Each number is 500 + 25 x the weight over its row's rms, rounded and kept within 0 to 999. Layers, rows and columns count from 0. Numbers have three digits each. The size before them is the row's rms in percent of the matrix's.

# layer 2 MLP up, 1024x256, rms 0.141, rows 126-180, columns 128-255
103:517516486487496481493505495504500515506524465502496483467466531504477503512525482480533470512526491477539536452540452490514563515489511522467483511513526508504480487529568508501506487494501513476470530567491503498473477522532517496484475417478524509537467500508537491483431507518451553507489515551525490528469485511522501492477467493500519479510532495529485493485519517504489441515499
099:480513508517484536477509479512514482514475478499511572541476497481509498477521545509478538506547512517525525501454506477532484514524539505487512496472498475549455477479485493562539543495501525502485496530522469487474471495475474525542481507489502491510496510532508544479537505514489464485504497551508499459515568466526506502477477495480493491490561506509525476507518504486498506481512
104:484512507457514493485485482521539546493495500494533470485483498529493530497491504529452482527507477420546533522506492440497478526513505568500486525500494499518511485495522504529496470492497501496453484436514525496419549470483471537526501466460510484516543496515522454462467544524525480506477511552494508509536480462507499512498500513502433524506520509535546488494503545550534482550476
105:464485515489483541476488479500503451499502501452485507497520490556486496485508478554430501481523541524523538503484518506500497480535470484537538518463565500497458526520487512503508523475482518479509502528515545509487490467492502477496476512479451503529475498510512480535523485483474502466499551455530521481483478492511503455530502476467480469507514488495447508473509474515474479533472
102:503522510463493493496490523488458500497483493496466477507471508530556516525497504474476505427510470499531530547478497496493506478501471490527478476511537545481466502568513508515487466528514463514508465531564503502515495471507511505507497437510514476517490424471539480508514472490446473513493486454530515512453519471496480504503516505497507501502476510477449476489498514476514504512498
093:522477510488531508497504513503477492528510543509425517468508500490461495485503467507488513508514488489546474524507489505507473499511514495493479536521493475533475519505477507449537534478492528515473496474478474521536486468452465489479455513518510488489537507535479498479502466500471472462501483507505512470488495495543466476507490496533496550528468504546486521514506516544480493505505
095:505495532529500514483493530496473496524436491500486511501471489506489537505499475471483472453539475519505473493485524491520531508477486457539465508503515490476576535494507526504491502495512479461470485443455446508517504470493489496491517447523498550519528506502521517477491514507532529523479476492535492526495501496508537501508528519519536502510504485490547498492546493512514542485529
108:497525543465526499451521465515515500492497503511508478487507504537470507505441498472473486495489495511539478492500451508509520485482470531539471487476529508472549542511485463507526490493501508518539498472450479527503506495510526509464495458501465523495498466469496525489452501525493534525539526531515542538490503522498460501515509510510536498562459476481479492509487501462518475507510
102:511466499491514509512508487450496493504502514495502535512515554509501534486510468505493511513483470452507524462520477481489482530549501493512474499475528511471547509499524479497486509475455501483488530521541536522484532546533518536502483505465472516464494492444510523479474484504529518467523508486483484459532560505517497528455477468510528524476484512522542466524492463502521463520507
083:476481533503522538489443507467491494528479441515518532532480471540446474477408480539505531512501499513487494461521485487524512493541472507492521523513484462515488485500495481517492513492478494500456516472522528522473492474503468488506458486525499484493507512498470482518554493522514472508513457498474476467518536535506516524520484505473443511471534519499515509463453542524480477461494
099:500501491490517517540479470484474473498509515469509491483481501476517503515516516441498524471498479550506492506517505510467518497507485520485514512520544499469536511488540501503451498468476527483478542541501533490428514480518525547468476467536508491508484510461533508508544504484498496494502492559485495519547530471488481475512517500488498483465520468486549557514536451496468503487490
102:533530504485494506506502583444526481478511543480539505532483463513508554491438510549503498488444502537502529501481517485511515486481483510530505458533491514465522448453518530531507537516478535476482514507482469489521479549513504495505518482534476490479508522533481490494492493527513491508452493497528521516494472455522507495517540477500500538538515498520503488440480463532489509516564
105:556497531554502546514456500509513514496527487481505456488559463452539506448499513469498523497434479478467497450487514482510480486515502482495488460480503474474519506562477522517470494528520530529479486504541508476470505512519551508474518477525501529498510512498509451506507528537448487443477515494501470461476511506494511507520497504461476532522512495525470496414547521511447520461494
095:563498491538498521505496505468536451545479458535553522514491502475522468468497495525535494428509518449486507483529473462516466495487464541487475473529497508513505503491471535497485478466495455491498501500487483487522539524522493488541529491565522491518521511493532481518482492490521526489488485466508499501489536468514537530524497533470504473532510507484495504495520508513535487511502
098:466512500542501584497528514484466513453532475483517524504487534547486518496524512523482486497510506552524494529540477497515522453451533503492493469482472490519495535484508486467499512498497513481478485483504511488448503548492504487491544477498530529487468521518502513520489492472486511478532478516489528505471507468495463498500575522538511529503507551485507483507534479544556459495489
101:479502513472451540500543547480471483470521490495478547461519482503511499480492486461475543494485503495483509493549482483447531484473480499456502524484496517486493561515510503503495525526474528537474485530515516500511474487545513586522501511453474487521498502492482514499507490521498474503490511488528528492524517464498483459488490469537510548539506533529506496522468491479505526482520
099:481548474460526505478490544510469514537512492522513504499499490508482554463503516491460490467465491505471508482477475464520528530486468474506483511460491545469529523507475496459449499513512528511500459530509516471500479516495492510507489456453522502476473510527583532472436479526548518461478526497512512506527477466531497503517510479520501511530512506506521521467485472516463477476460
089:481509491482498498489513555527516440508489504523512518506491495531532497525535531541526501466501496521503521522491506466444502576494477549464498494466468503492460501449483474533453472499482522505485484522499482498464478517483492493467492451502503476508481474514475508530504461522509497480496535525523493491486504469495528522471498494475487492465504538501522493502461498477494484508520
102:502469502467535498517517477548515458520493514490496494489532493491507485514533515508527518471490481482498512517484513489454489508505529489464513482487499492524476468500485508500518510551478524432468490526522436539495477487481531537501524514523498426517528489543516511475534499453525481496507504477496505540485507529469545493459475521556504482515530480508503500509520529536512505454510
111:536536503519488492516503544535512509510501459457540482494512540513525501494478534504470488506524476528471474490488499463492518579525487481501489505499505514509529540495489510517524492545465499524527468480518461480497531478448517477487505523455571502487497513520508504482492497449475498481454494481508526504485527542469524507487488482513491522564535487500526472483504511509449534526554
095:483502495522508496458523520495492482531479526491486476489516500460530492505530470511518482527508484470521488497479444452455497477460482467480544505507492544478546555510484523493542486512507496473537509493461497487457495490489526490530492538477496478471494542507460537499505496495531506536488510470496523516493497528492517489476540518503479521508510512506500506498442502544482520477491
106:499478486507486506510469499537482488492519558518504507459499508527411525487537489512517513505544464488529502530499477493495480506578467540501493509489525511487471482499522514493452518485492509498514537584496451456500512545470493512514482472512490497440495496494485516511480523510490524544517487550485519499434528473504545531498511481465522492474529468489499464458483494524474449493526
101:482518517440476527504481455507450502525516504510497531511472482480481501514493504493525507501484452517483457505547526514519447511483526558475495483487525518475474506501494525530506510481501494493503488490487536465469500531513534460504484536481483501512497498478492525507537526523475490516493521445479526484501472476488506495481527499552488528515491498476529494491457455506473505480485
106:524477536539497499522482494480490544486503468469474510549501491475473528489506446500463493534465481459522465504412493480566490488497497524524499536511499519542528494485463486496521504511553493506460484532522519545505517525501498524512506530502490497520515537493517522518490488513482500531522525491501526493492512531440500456518482472497480508510500524538516512551540441515501532538512
106:483476512487463483511492499468466527494493507475504506555515451531494471488505494494513505483520514525511508536499513451492471541481512483496500495484462535536521523501486501536456479471512538507481480487498485504575506491512503520540499563514490516516480497472484527543484486509487509484446511513484492472499495490482501453470507458510480491469489507494520569523511485477504482520486
090:539507488527504463488456485471503475514481480558508525529517523506433489444531503535476496514506502530521522499514504502533484470503514496475500489476483521519466460492502447500509544494466535475485515504472503482482498466516495482490518506454487467492540521515485498462508498494503433487434460473492527465506506441516524488531513479511509483481444439511474553500506541503498494496466
103:483490479522520511507509454497513466503529479471475505475540453462519510501482494470502521502449493498506518430523500499465526496549541511499532542491532513480510435488499542440500524492512503529493492523456498528461496494491504556483474491505483512471480531468498480515534500505586490484483507474510487503460490499486481528510535522502473548502518524537478469489510478458502486497509
101:509496475502528511502528554465511503546526485562510516474527487478514532463528458520480545456503465516506506481513475510541507509530446490453480492541550493487525489524474491521508526497537419462461511519542535502507465500527503508474505513526500553473501505481542459459524520512475466530515533592509525485510470558519525476497450501494490464457506510488528499487567458507499532470484
104:520510517491492531516534500504526482501492538516533475506520541481524558523492537520511483509511491511540509502477491509509490537496500481494507467484506496517476521496517522469506546521495479514467521488480534468528449486483474496525480526515470461471563489489495486481496492489473471504473499496526515514458461566520543503502501481464521506491503510471492519486490491483475516546466
090:508498491489479540494495504490471521458478485548502469535504512485522475503468504516521518452530463450490526515530507484467474547514464483483518532532468524500509497481484452540494485542500503461510474492475487492515510486526497470518466562500457458500524548531468492493471501501507487512543545514515511528498478500472498511517518520495449479512486449508486487495503539581486514523498
111:503498518544487481550504475542473478502505443486515482447505510525528498484475495513519536509503526516533499504527462534519494490485493470513480581526536491520493504471517539536496503494496499505469487458495439516474532494496531491502509472502517508504499515522485530531535523500502502516504519494524476496504543483566500520500540491548471500519517500533519469494483465459542470523475
095:512482514538446489479541478512524479512489511487477502524479506488492482520459490517460554495493526475504520464470497507520486475482542530490482429479517460453491503487503511437454547461548521474516508475488476523535487495506491512517509536463499505503486459489462513523515485491505510469498518488513495512501446549491469489502532489506485528490530499517512525503515518517499503505486
105:566517502506479495556504507510493508509506501514524499549495479511526521476511517520533461484506498493515490514520455485522498534490468545491526510524517507511560548529511475536486550531490520531491508484468480516507511524535479502541481528515479512529522512463511528494504494475456479510547519511493461499446536459484528460504491485457504530438526498484512478467480459464512496526477
099:485446538468509461468486506496544503528501474561493493523501512541492498496521467499512508500527559506548497509492506487543535551509492507497479506550493463514489460490512494485468465462531447530496491545510485552498517498479471505484522475488462477480508482473478501478490502480537524522536519491530509456524483551524524501498487495526530506510545475507496523493497516492467500427488
084:485560516477549554503498508457488489485486474473509516527506501501503525491525518471525512527514492506509485506501517519547552493512500495428489503485474508485481522500522475506525477489495491504487533489491477572497461457478459511503493500485468511507574513498510512498494491487515510502508478475474485470493499459539503498516472511477533515462465524485519517502475520533467537505525
097:508487492511499507494467526523480485447498509516511476479546511525494498528512495539498482521481511458524494478472496469505525552508495537508435516542486485546501507530495532493492493467499478511485490462545506485507535486476524517528502516494559534474490466495555517489436507505489506543499506493507529499487482487474500504518492475503517490478473498536487499529485501513568451485480
087:515494490456569469484528468495468483479543534531462516535479508518500537467485521503536479454539500539506447486550538506526526535520490484502508562500517495486480503486478475529521489524512485521487500557474519539483488476480462454504523481436491474468496523491503431487471490522481511468497533508517506528519477515462472470534512504483475466522495489491521512530501487536516515530493
097:525488521543482534487465465510480519511508531471511523488494527499489496440541483508480558513507487509465474495504468494514479490505511490558510482524479508447486509503533521517500502498492470512521470570462526482482446506501537480499489475472518540510516508469492519538519509462503523496489528566521504504501499528484523496466511507516468475480507497503528507541492505508502504485518
104:521481492502461544472533532491502536488478487494492549489504521470504525494473457450544491518539492489516498479483504497516499466482506505499450488480512528510510529526482469511524479523497534553509502511526532505498570452510469499492503527518520511520504462487525517505452506518499475482440483506541466509472504498513524517450482523488458483513486491492494511482479529561525522487469
102:555484508499518499492502545520489503454494519444505521536549541521503514497510536486491481521452491501526473523453506518542530465545542490502493533501495568508488502429516508495494484523524538544518530512483522499517489476523495506574490523483510519500475505453493485489526482514454488500470492509502496507486472506516490464509491520496503473475485517510493511452494492505512474462502
105:503464514507473510514556496496487510489508496499527519507471450486507500525501492478523493500502502535515491485542515454469460506540529486507533567478515467517520522496532485539468502506515473534521502476492509540512498460515474505494488471483495547524491500476501471521497520521508454514496538504486473521491481492448578503501454488473522508506518507481512482520505551503509450524473
095:517473456452504496454484496480515479526507491503488506530484491473516497465460548497454518499463501522515530509479521531552487463483484448513454479511522520508492491510465466515533537501518502512552489477501453509514512483495528477517521481487507473478505522527503487461526513501496505536493506535534508527516549496511495527484454520480495501544469489506495526478492505522512511487528
094:496501461508502492497490467491478490478505505509489518508510528451493553518496548506475509448504540474429498501513516481518475522539487481480498524485541503509530525508446510474510557521503498493511501552520516514488484536460450505538496456495464513518472536505500500538512483529481524497485517475537459516490514501466525501508463509505477497529474499485483547482510467487530521542496
102:498498447469554498468475455505501506502522487522495507536485524457496493518472503484447457500490492530477490557501509476479579481504530493513506504522502510504522522486532451479483473474477500460545507505537454509500486496459481519489542447531524481524528488492522488479534516525477511512503473520485494496528513548540502467520506511481486458477489477458517473543523526567505503504520
093:535528494485530538507498489486564443458514492520492489552463489501491506505467491521504493507510502533484527511505505486468505531482505510469515481480490520473514536517506482510493491526549524478539493479493468457483536522457487502459489493504498485516529489492475492481505485518474514480507435517487524497478472455507498541448469492509502518515548489522510509515518476498537487504480
103:546491485484511462501457507503478478497476480517513509488501515498472514505495448495435530473531493547497475549518521494498527469536480518507514542517492502506520534500467485483529514492452492439486503468514466513512470494495485502508475486524500541511513479514496460480498495492468520525461513463463498499499492520493530505490503474515490518516470500489483549527507488505511482469492
091:486488473528505515540473550512483494495498521520494479487482553476467495497469495489507469468522512493472488505469541522522497528469485483475554505529522504478471470484478523512535545494509477521514514500474471467506502493480496512475481487520479522520499494525516535519513499509464465445537454517521554475464566526475497468477497532497451505473427536508520497532508491506499504469470
096:525504508481483489452504507512536513466524529506502499481494515521472513483518433531507524529506496468533506470465509475493505518483494496510501502521461485487475484439499434473452509460447505528478481501510508504492481547519489483529480438494496467465530542512463475503475475490512488465518513514528485502493529442491499482509483531497463501521493475522485494529498517522504503493511
098:496486502496507501526495485444509447475485499525471482507484540495483473499481468464511511498477470476486499508482494471503554523492508471518513502472481552474499546506507486503537483482485466536523477494507506494484540469500543544495484521532489516474502512451479521494470533517551479497473502496514480512508483500491515442490519523491493537536491516499506530525520499537543482500504
096:513532527494453530572501507499508519523520530511533482465505455509531528476493496519481492518498510488496504513507442492520501467524524482487490522519457540499483480498469516478521529470516479505527544503542505464480510504502485513499471524484478500474509495532477520529534452477500466556481489485468460515498518503472466507505497522569489477486486476466471502473511505506500480536493
097:482509500488494465537499473530503464476534500496495482482524522534541483505518470502504506474492481498527505489519465501483503520468487496521497506468561538518517477522503556500492527542523468484531536465476522495525474496473475467443486468498517484485487536508476511483423498511469529473507520523492507503532505498495534496514459480491491509505528519490430499481564535493518512491515
085:515486469497431524495517492485487571499523520517542505527522500502509510524455507514460494473513481486482485538526504493488497504515552498519490522496500520501523527486500500472510538498468477541476512467455491501510478523468464475471503511538523504486513577509500442524499527489539497496479503530493533482535495484487497514547479521504445459520515501515511519504506529507523458469485
104:510553470521467480495484548485529478483489526544471520465478493505488538503536480495511473508489517479456473523503516476528485491457567475502480505515493515486530505523466502477500484519548512500511523532545484473505506518486493504486434493500495483523493499501474461518480497475499527473485474484459471503479496475523490512505517518505499509455487498489457509470490525497545502502510
108:474456509506505473493505510513508497458504515541496512476485460522553523463469491494528474491492538500537517510476482445490519530488465529495522574495500504491498532510555477516493465477501530489513526511466487496513540524489505530492459504520511530473466484532488515488539481546468516511503499515475502490557496523497539495494487490479482508462473506520487502493514522479476482518517
098:502513517529497507529497558499473510502482551471484478488502511498507479524486494482521521514502493501492478462469498512497574502492508508443485499478492485510536468512548530512511507436497502503496543477487507529507496500459509455511490484510506501511547516465546484528513482514509519530494487525540489529489532482469464491496487506464512470478494533487511470511506520553513507535527
# layer 2 MLP down (transposed), 1024x256, rms 0.0687, rows 126-179, columns 128-255
097:459481544506531488519454549522486499491509518500516493473485532509475513482493480517489503513508530448501483523468539460483455491527497519505528483484465526510531489520504468526514489531526518494517486499542530483486483494526527503488500492506516484499532480489495495484491484541524483453497516484473479430475563545481538479513502528475477532490489490511503509536467484520493548516463
104:488522481519538513465515535491508529527467486504460447470489512503523517468486532493513534482510546446497488515514473499507506464483487499500523470517499506455509477497498513455493500547476494513435559527449529435496533488510477510495467508512526511473485498463475466493529511530490513507506515534482537505454498475524487517521514470518484462507527497517552498549503473479484532510493
105:481502458510528523522498513541491488482498527487491502475498518439526520502475474526499379502504456482488516501524486485465463478518498490519516509493513542510490498504516499497519470503494487511467489506491491484530509486523485542528531432499513509474525481480507516523490527511504495481470519499558500480502488474518551449501490484451516542475536522521518491532490511551488537497501
103:536494503507461503501481488524476530522505482465500504466497477521499493530487458462527522487495500518548546521507517472443537440496481508523477501474506480546484498451507501467534484436464506460470516537519492475527560475493503478498495498506463511530476497511504519505495541489563513521489513471494481491510505508514493504506471506526530519485534518491491467513512462498468492513526
103:432471465465507469535482492515488514496520498507540493514474508519491524520522519475506475520533509504492492496495488530547494507509521520503487502498462493500498531518469566479442458501454553502505496552465521490456516499502516485514462512521522481482524472503504415492525513505480473486501509525511480508450483491512526473456467505490515540450474507521572497528515551530508461489504
088:495509498462492505488475552510502543493470520481544479515467520489514485497456479530479493544504511506524487478492480463477536493504481483498486481517488536471483509522499526493495477539460467505519506488451453518526471484549500456536513520507489482489532517526467535511493472446448507506473520515514518513551452501464540514527519506424504511516543463472472550494481509489533481446510
102:490466499525499519472505488476515492521522491499519488512471475486523529491498523503529504498482508525546547506512483487498487465520546501472500482476480524505551555560500520523519492512529472508467486467519446490511480470550468499480480485478521500527442458482483508468501503498480458493482510498542476491514502459517512532517513522550497526542509483517503479511496423458529498496492
107:560475495470480503465485494520509518470448543555434492494475466479501450499501471500486522521511470519495473484503523498457444498520501476507503471500497507531513453457471495530513483520529543527525462500518517535495495501468477509464501520478493533474525521513530514475522489525493507544488492506551453518492499488463533479540531462495546560519516492517507496461512532543508489481513
100:506524487523526512527540504492485498506492455519495504507500521468506475467525544550466465493503541486495512518496499515444493468506444500501474530506525478498484533458481479490516473503493493501504506483474547514515519477524498504509491507490511512487507497469458477462479493510561522540480475484452531458518531499467472485526463533536486496518461530499507524529514452495473516487484
084:514514505499528488535502457504478467496531484486495499503522523474532464492504441467551491482546489499525489507501542525496522487493510447518466526524511512485487498520511502507515513533499507512488562436510502480499484510490474519506554468512550515533514466528483456500483494536504523470546472513467498496531514480469515447478492504457517508502483564483502493514475494485506485498472
099:520494487495472453505484509495488517463499496528519512513474533483506512496490511531529496522499510497527478484541517508461504517486504513527460481521490488516475516528505541477518539481485461469530492471521515489525493475517539555497495443541492532495524479504491497536514505518478495451448529509470503533519562501544475528493487425454484505464528547498545549508495467510465504471501
102:494516536489453511542525491505518514472521532530487490488492473487513534504528522466470522524515538544491530523526508513523472459528484542469506505502459493486495501517517486509531480467475503506484546486454558471466490476457538470485458478493486459489449453513482426495466495475509502477483478452517496492487520516468539471536508512535491515498523519531484484496513505495482493523532
108:487525502498501483517472494506526509554467498511503497541484494523502531534489520499493487502518517486528509558479513551488476437491476566501501498551480462491446484466526486470518509489501490512473469511505559479485478482474517516467534523510482495477539499487513497473498479514507482521455461501492522488491474581495503502516460511538489522513519499526548460510515436473497472491513
095:492483517466475488497485503556494488453543518536476507437525491525505521503526505491476519493509466519527540564504545512497469490483538497542497549471509461483507481485535509488489474529530500531517485506458467499534447483482450491493501504520529518503529500515533488504483524527510507466527480514480487469512501549540500511525516522460486503467537502519487507501516525458470462503531
109:504495531491494501490462500451492495508508525480515483499483503563505564512503512564539515520477497525491524488477459466492547492493521503460525504536497481474499463496499491467481534464463514479485470502507551518438486480507514501507513488461484484491502489521474529463551507486461491503550491501498505451531493492541517489534501508483492480455552468523506483485494509457568459511547
105:519479490473482517531525477480507502440505521468491515527503510486472535509521480489497526526476488481516492498487493507540474509506538482476510522463502503502543477477508540496531499498514539518462540505539464482465492477476492518513491520494511472547434521503493479466492499522513515496488479508533507476452508525458492516523535509504491470555509500501465553510501508519495474485494
103:524449453487467547488512526526516525474461510511508470485516507514501454503513497492513447483505490469473507477501564470476481469535493479484527429497471531518501491524486463506479541483460493474516453518481483528544460506478518477483474523513519503492481470481506513508521484473481513482513520499503468498502481523471450496468529496506531468513493470554488463507550507481511524477509
086:518465491476502498470443540465484511526472494483486503459487494465517484514492482542484482493516519465526513479523495519513520452538503468509513496482531475480476524519474480519512496538510497530545539418512500492532502518527514512486528499523521498495471447498456522495505488511512484491527492475476530504473504478451510496527501514482507496490467463482513515521445499517516505490514
110:510507507508504552478517514523515460510464540542527497482545489472492539517546503524515532483514462487498500504475492494503539501501483501499466508490476509495459491492501480501525465522544499517502472561528535486504563525529468504521483549518488512516524522509521497480507513484552479491516502578515485474463498447523530456434482502470505490481519531497495453536504507542543500524481
104:482488523491520509523511516505486503496541476501512500519491446498472497539507492523512476481498497510514536498480507486470484494501484508501492494472505505499476457530480502473518450498526491511457514467507541471540496494506512485515513531507511517505523548492485507534475516505488580522514461519432470475506502506473510497482474521487496489504509516521446497467574514478478495486490
091:483485516503516512522515485487515498490565448469479517504498478437463506527521510469476495460504520499453490479490467476514504479460464467510473452513511474496540501526570497528498518502504558511467483443459483468488532531484505494514524480518495466450497517534492493511529502520492502500500514487538533498471486521522473533513542485457488501471516507512490506472528503492522424496452
109:534539486517511501505491511480480526502525463538540501502478492466510502511532533531499493506481514513433503501483516500495524544521470512517549444521508458481502527471522538484459498549515521511472446533463538489504534471520482466470487498528478481448525472461499495498466474454542471495470520472541503502490490504513504526506495514487494484496515510471512490493529457531509482519482
108:497517566505465500505523516550486489523502491471508520495487527464509513533483503530469506505527474456516515492463473485480464467466536460496517505495462531501524513499474474502520438462509484484453474521505482462507484513532510487477517508500461515533505547499514467472529509512457490542520470522522507488529496515506487446485473471475499457492510496451477498507484467548480474546580
107:501501448500555519536469484505495505496462522498501487499482476493478513482502500513516518519448511432509473497509543500496477491508485498576519486526502462509510519533476469537470455506495518501523490506506526519542485479541525513472484492408507509480559495485499520503540510501481488492510508475503522452494538478493480489511520550542507520505509491537493490475465484529516462548498
097:537495480487485494500524497507527490489547450476504496517532494493478500503532510507482546581491523539480509520511502570517460477485465481465503505510487509504517481516496533489524497512507493500497500401535498553499515524495468505480465503519495443510521493508535534485515495518502524483492493510513513494494504436480491483493485523474505486509509499503506495495514515501485485507521
093:498507494468491512476506530544528547454532517488513501504448492502537515472491570469501563463476491482481541474508497493504517506490549460551534504502539504506515467519471478490548453506445525529515482476501518512543482519484544528501482529489482468505496488520466525484490522491491519512500505518476482482474455463487529513528486454446493508492515474510515500504475473489482525520498
101:522484491483506457528526511467492489501470494465470491561487480506508486503503516528502500474494514508503510478504518550485482500484485480513455504513488457503483471523502518565483530505444501521517455538497490469485505488522475502493532507497540510450462538504475479472501515499462513525491487492441514512491505499452497540470553485448441501494460523500485539514501464479508464504513
102:510460451502515469502480455531533523459525460492495522521463496494524497485503494520476541544485533492472489523522505478514535477520534488501547510436490502467526484480496509492505515482492486473527473497504509564518482488514516520497508504440492462465533474499528514472505537458486483489491510491493493527492519559495467461504516492493528472516482462465534476540508519496482459482496
112:472496525487524511521468532484470515513452467515503500504487557495498490489456513513487490487552508483495500493451492522512512508505545534477464524488519508523476457484561465509480534532480453535477448488460488529526495475527450525541496488494487483517502519514501501489509504516480550450476465483450524453512511486501460480521510470540453486501527458518478503547492475514514502523512
088:506493527463503506519483481511502513491530497488482478499491562543541515523507534525493524508513515508536500512497546474474460532494490543525509524473476525480451485528460539482494502458458474513488492471531508513531481523469507500499500497526487506495474519514484493509470498477482488512492484495502485491520491502490509496506479452410526545537503514533492506469474509505520494479490
108:481488454535509453487497530524458494490538535534493515524516492501530494481480515501495511503505481468487570469487492495517471488473514511449498439471509468513558492499474540520504553516506518543502508568518466507477525497511473538498503486530463484500460486496507463514510542472470502504513508509513438558504507492447525502480511483483492477454504508501510537469495479498468503532501
101:494529504528513554493461540480478538480503513446567484482503505485493518539486567484484516546514511501505489477506500469524500466483534462494526549481497541509500516469490495471450480584565509458498531509506484490453520512482502519499512495518508508526507458543476504523535473537514475466500505478525492516504497532524495525487515512450511491485494508535491547473535481499510527507507
106:507494495539521510487491481464577483477501539489466478486505451503535502483535499533469447548506495476537497496471503478497500546487499527494506477482504513480516471511519489514512516507507501524523485480525525511488500506539515551512508529490513495516506498459468490504494466514507508513496521480549513477538513512485441472479503510535499466478494519523519522468497491503517492522505
103:489485471520509462512515510531494480500478512507490447477447464446498525483501511536413478528478523545487493516486499513488451495523484478502549526531523484506459475533455495492499471472517523500512525501455502476520492511497440498486472495481518513514477489507476514541492525549504509501512483536505469503487533543502501491538490495504475490489529540489503462511485524508519488510476
077:510469496542477547512564492507503522513508504515560469528499491511489515520492510497518513503466526464487534497515505478523513499489500551512516481511486482482501491482525493466514490499509447497493502502502505524478497504537531507482494497502475514491514491475459554497507478506498500491513494455528460480531467490465493497497485493395540524479567508535483527462456530485479521481551
100:508500529510498453478550525571520492516467518509508498466483512504484512500469511489455467470485511478545511462523499534502501484509517467463478522480452502443520507492481494483509505505492503528529493516437478524483550446512540475483496521522540507503482491579499454517494499507498538504478491504532463511475494515490480475496518507540476479517545511482500483482484530499508489507477
083:522503543512541481543492467500495526497506517501507528516495494514516456515521490505504501512501506474532500491503476483527509490497489533542483506483519509524535517485516492495496502469478512513505522426512564497533506497539465462554467517462524482497518504502500522476489507521493492491511523535496508530547496483483519520526518501386486479483485477496481510519487537513502457454514
098:521511483457480505514484537510454504462474528505487534480518471466503484504505485559493496541494504527507504479476442479446455470465492499467477481515504492492500503519479529489511466497486482521497518499518490466468508511547526534557501512486486510490518476520532538515498455488477493516494470486497525513466524481492462529514482508473497447491496519509502527465489526519462469476575
102:523484500496474550511491536529504495481481508484515459496524481512480531474436506485498532494528461492514490493490514533490538508563463469493487491504482465482518493460527477578502498508523516521524464479503518493504555495512481537543555536475485469535507484515509460533505492533543502475502460511486501487487499502514535488474461515549493484495509500472475471528472470510488508511501
103:487513512484514488523507477503454511551477515496531497484524567500556511550477481466507492468500489505516501516523546493486491478509485512487515494520516498498496503480501481462479561495551488489510501517557467448519516525510530484533489534511481476502509504509500482533468502484454495515492457526487490499520462457464528474535511512543500503504543501460502556489536544499480495501543
103:520511532485489485478479508495495543493531498454477503500518494481529532499538500453452504544512501519484483511481475491492500549462526488500503541524505481495525455495507503520484496460506476480495435474476509464488468465458479506477480496501465513490524469503476542452467486518478495515535546485490505502493497495484543543495484478464505497546504487510534510531494499540504514490486
099:485499461524479500517503543469517525495522502527521509505495512511520508463537509499556484497512519469480464503471493486498526486518526510566451475543504481558468560518436474571531500513515547502538438490504490513460482460526488492500523454483438468516486505506494495492485493546481479509510487518490512503515477495573456533504518472521488508503476453535505521535478514448495479492518
098:526526540467491487534505476524543513498513498515505475521507555511547506515525524544522492527507522477512476474554518529464476486503499477495511497512493488494482531511542472509503506463490495481502559497471525538494493528554508455521483508445496511538506525485507502519439515508514519511507489481479486499481486501556446485452479471472475516507541498489515513485499531523488488515491
103:515494508503544476512415513495507504515473498495494493495524521472514490479500522500487494512532486525528475499464530517487496502491493482507478498521473481525491488495499470534522527497504483505539509481506469459500503439563527500525520519526463492518522482521472558479445469492510492461512474534504533515493493547517494483461458523523495524479496523483541483448492501534480533488490
089:503500520509496479500481512499478516469497469507474468512509493473556508502552459505498517522496480495506492553493464513547520512497475516509506534521552484546449505480500527516480486498510526504469518441507523509571490482493455487482484520530530523495489529511485479497460529537470497534499519492475520516494531530487510511525514485441487518491467482505491478481500478508520480455537
103:444514531481543527496501525448498487476494474477477523516537495493463442477478542485502458517519527511447480520466489490486486513479486485516519515515537491546493495506508471485495533546554503534496502495497527521486482486468489489508487498515466504513452465527537465478516519520512505532513471511504492538568441500471482497482510499481534547459520563491516490505487538446475515473499
085:490451510539518498451483492471459526477514486523511481517538519481493525511512529526492511500463471453512497490507474497453476481531489504507524507505475520493484485496484512496495542521526484506485461445494506493490483529503494474512510554489496533510483496466523497499484507524482551492504533499486494467500489515507493521484475453448523528528513510498496488519484494541555440527478
084:508515477460538478516508500534491512476505507512509483522489497528503462547489465467525498454468455510516512514524548468522508468506444508468536551521465489508481572549493515511485533505523484479525499463483476512500505509489499508515497515473478494518491473504513506534507562459493498493467473481460478479517467506451528478475487474478496523504510532566513509501494479519523478492431
099:480549520479468527470479469461493487495532479545500491483566513513485491488498481507468526495484527495558463484508520470481494523470519473509458505460496504521473505508486508516511494490486568452456469501484508511513475474490506474513483522484509514493557503538504508501546511487534533519533499529492448513513501489508474505508538512555491500511478461426488520493500465471524486516482
100:507519513527491471507500475512480510545462518473489524473519499505540512495488535536489453536497536490521472461542527484495435513474473533543550530489458495488506477465496510446542475486525469510468545468505472469515483537528502523485508506482528502481511538515471495508509537509517563519486500487500517541518493495544492508496521536513523514526502492534504491526464514487496508525494
104:470499526440459511505493493499475528498450532505531472505522514478493478504504533471517509467469531474470540488518512444534467495488454473495504506544507514463527509532514525453516495487545519489545503477515509466470476491525498522490516506516498509493499487467510557490540479503512479527514511477502498487520441511526491454472540476512498508485506462456488517488481492548525482520542
095:479469518523493488477498434514535499542494482507512452546514506454502493524485551477511486518503469527473491474506508505536452460489503496542475480483507496458507508506496496500492477538456479479545476452497521483479479475477479539540480557494580475524499481495519531508521498503526530494502458492478464514545479504480503467557505472530511466491510464515514507502501543491518454475498
113:492533523464472485494564518516508465461527482504541539474479473540490514522480489434553441504506508490548481505554493494500552517526541486465486498479502481497470544510485521498505516473494512527487548502528508456512506533491496491492482523522486505486487511497528553467483545541507497523504484497468475462512513524480547504492475489485489519536562509523498494531493494486523552529494
104:507466510516506506485501491470524533475555499480444516472541496526495523494496524543450503510535528460528514489445455508518472513521513510483502534481502497453486499475508482449448499492489514478508494491466480491479500482514521470483487487501555499484495514503519522520532496484487473509506520532533489535485471487524503485513554450490483493516504543455450549495490482471502518489507